Each number is 500 + 50 x the weight over the matrix's rms, rounded and kept within 0 to 999. Layers, rows and columns count from 0. Numbers have three digits each.

# up: layer 6 MLP up, 1792x448, rms 0.0717, rows 1652-1674, columns 0-55
# down: layer 6 MLP down (transposed), 1792x448, rms 0.0657, rows 1652-1673, columns 0-55
up1652:380452464518453443488571513481523484520561550447493396446423543423453481521597506558496483465532569505475525480512441557554397493490595502546440411600470525505395568444
down1652:547595473525453537453426502495504519515528546468463515517514516520501515456424564435574520540596492576601464553464517580487485512456505565499554451517498457474475539567
up1653:531490526467420331470512491466407567468439480457476502475526562516510591494500507516521514570486503535534562565549423479494468481519497557427513511555562421500629461446
down1653:462481549530439416494445529484467587461593479491502572582513525420603527477522522520519477528409469491469601556456398529544414538496524531461493464514496503479492501489
up1654:486411507500539467474460457516604522526494629541490484529445566457539584536573513467486527475436441568471560533483454487505480443443547484538567490512453546505525540482
down1654:481533588494496559524463611572444451526382477527504447500481504480525491477461466492510499521464538464406414506465547414518437367525516485530433556411588517457557442587
up1655:481510555442463525537555529541460488541517430490492559413516524498529513543496463463517482462507527433513451464493565510493487503543464506504412492470479502466452576579
down1655:502503521491507536508563515438550425480515544537533509527375629491495551497527430539444510481455541438444521489531617473476563445448532513477570476511538481547439630516
up1656:587439480569550474495512567427506508490465513412498428507413536424579491445520478563594553525486452400537522560506421526572523424481529629541535543523586489427534546633
down1656:546553474547468529396619624489585423418464443518436564522526492435523583493549495507570464405517461554515544422542474483480445601564540517430532479548545475514489544521
up1657:471485523499483494516466537551520500499517532470478567528499431514502509571413504532506476484462430517485491539518446460532521551455444451485539434521509548521503518556
down1657:471551595459491558531462486467480549452451473507530470522467508479456507563528479573481501417473506463484460543475570458518524536530477523500431485488444453514488488495
up1658:550610481521495449467484442581525456540405583618473569487471513559481560462455480588548458479549631513491545442537460452534535447503555490537527497544460458506492360483
down1658:547591582509517507570497454470467510546495590403492531512520530461479499513488517478468432591484490528452497408475503467454435438596565529548449526492501529582500434424
up1659:593493564497518490525454502433595551518452453583508546531520559526403492534582427508500550599581484545477536489524441563384507450434479536423572522535417473378456494438
down1659:535573581550492511536449664571522520528469456629539491427475575514461557498538470501459613424483566570567485514484498467453526515529485464455591503507463525521454459511
up1660:582423381619546520514480439561516530480448383493454601485521486439422517523504487428425437429512537496511600582495448564492570553475498499566587537495472548435547385505
down1660:540436544486486415485419567515417498410483466518496439502568497458539462612495487496543514517538555491476534409504456512489453485458531497463496465507539490476599548548
up1661:494469535572481570575431501422423502595562522567509516494484561520511391473464415544534539520548498463500512491479447552423491451424493476446399490464490496476447515512
down1661:543450439430462503517524515447501486491517563436577512488458446470501515568469543428491498499492459511511591594476518416528485500469507520508487520491535459450503548457
up1662:463483590539508513501489470502522576588480511517490517540442543522470501588565526581454515473493479480436519465538579470547511523491515433627465550492489517493526488479
down1662:498490496543563436468391502489473567436514609473529500498486412513472518509474551442367514400492482473397473523545497430524478472562526450613492511503479474491468490501
up1663:483486538480507526563596493440589474552462544552513504498508508464543468493560467524519470523476453545569479496506549510512535457545551456577466511487591519503497615477
down1663:372504499588521523452553539474505443497455471490425489567447519456453600549492523504458518400530519465530521419532470477497490433504517513444435512414579489542522518527
up1664:432549572562536459503449500562528501470555408497602515579455548415404494555593487414495411578548408472526578453456522523387536530445501501449506518430535451427498487445
down1664:488505512531490520524441571531474537503538450549458469553509582424488509520479419442501505492478518499502489503478518546651450459549562442512416448405427540538615550435
up1665:473512475496350530466398474563434567548542487536519533456564503517523476568554566511490469588529505490571490500495468522500503518498525440565509446498537516550501436621
down1665:516555516563504507505408501526479495518529489498458463474505439516568484527485513484459543467539447443488470534488447464470492430579533538484482412404463541474452485448
up1666:545461427544561488513516494502506428524561521468493551567589503568312502536598431528440506572467506567495428560456498486537531552497439431599521544465513510493492526510
down1666:414421439552481420430583477573553500533537545485424513502635535395560601445521476593508476444520487591506478496530518544515492550468513409471480464446401532559400439424
up1667:524492426497504541539519449470487533520526510485427428475551486477496503490574477525495507475532469536469452378473463499491517435589446402548478445590492595537468519455
down1667:437518602482425574439544569505546532476549464534469547518481569534483532444535484503521541437474511539483417520556569454448441427459554519435475562486406559481475446508
up1668:582486459530490453469504416484494539458519459484402530497495501410481487553497590520523390555515467451509534513531530543641538430440554492487572503502359538411528432500
down1668:408453493551474457483572577491462462568486515477479415458425480590546456443534501460512432475438402408483548510481487546529407422455588388404447445582600441470428500494
up1669:531582500514484545493481545605499484466431458481583520528431599540525534489535497531513432509522471536474538382527513545598495480554421484484434512526474452426493567559
down1669:553438444454430447586522499550496495566544569523497489477514485523538571474583507485435384411477462522489500495620557474551478427516504462468507488448443554509417566516
up1670:593549494507517533446536502473454468485492595465492462554417566530510528489510477533528538499485523534377626493610414503446519485490411466550507564485462564517549467599
down1670:444486473549482465430546473482511473552473503550539580517434581513462506559474514413592555421503558472445460483520546552416580586498499511450499541491501451446484411440
up1671:530458508461570465441501539546433537560526502501568490480418540420557559514451557565466457539458541524556551503493476481525473548498546493499501480432498544526598435456
down1671:405532435457486513448508583488444633493513565469480565507521530543535441575531518429524456494504459581551443376458494527558481554456474515529458484526394527507486533373
up1672:534470469545586470549561509475538502578498473466471501582569609625457512474517486463443471541468481575558483515548503517533541484524520541532514509517459500544493480569
down1672:463471491464460512537528477487549467425528475490567471431414534564515442544536574476544473467496619506454560514430536528544565469473466437458475475407421589492461541551
up1673:557500580490429509471478491490534488501490541416566489391573600476422514497464607477480432522519605507387508414509401501433600535500490449431526591486554475419553427493
down1673:446508588551395458429490398498478393490504594312612637420601500493441460472521601563586527451422546490464511488580471504495466483486393408436509506480483427473567446557
up1674:558548420476492511438444519519570436493411522464571431483515546517466554530424501509522451513554538473465462500522425519460467590540484492582587542584539505491551553410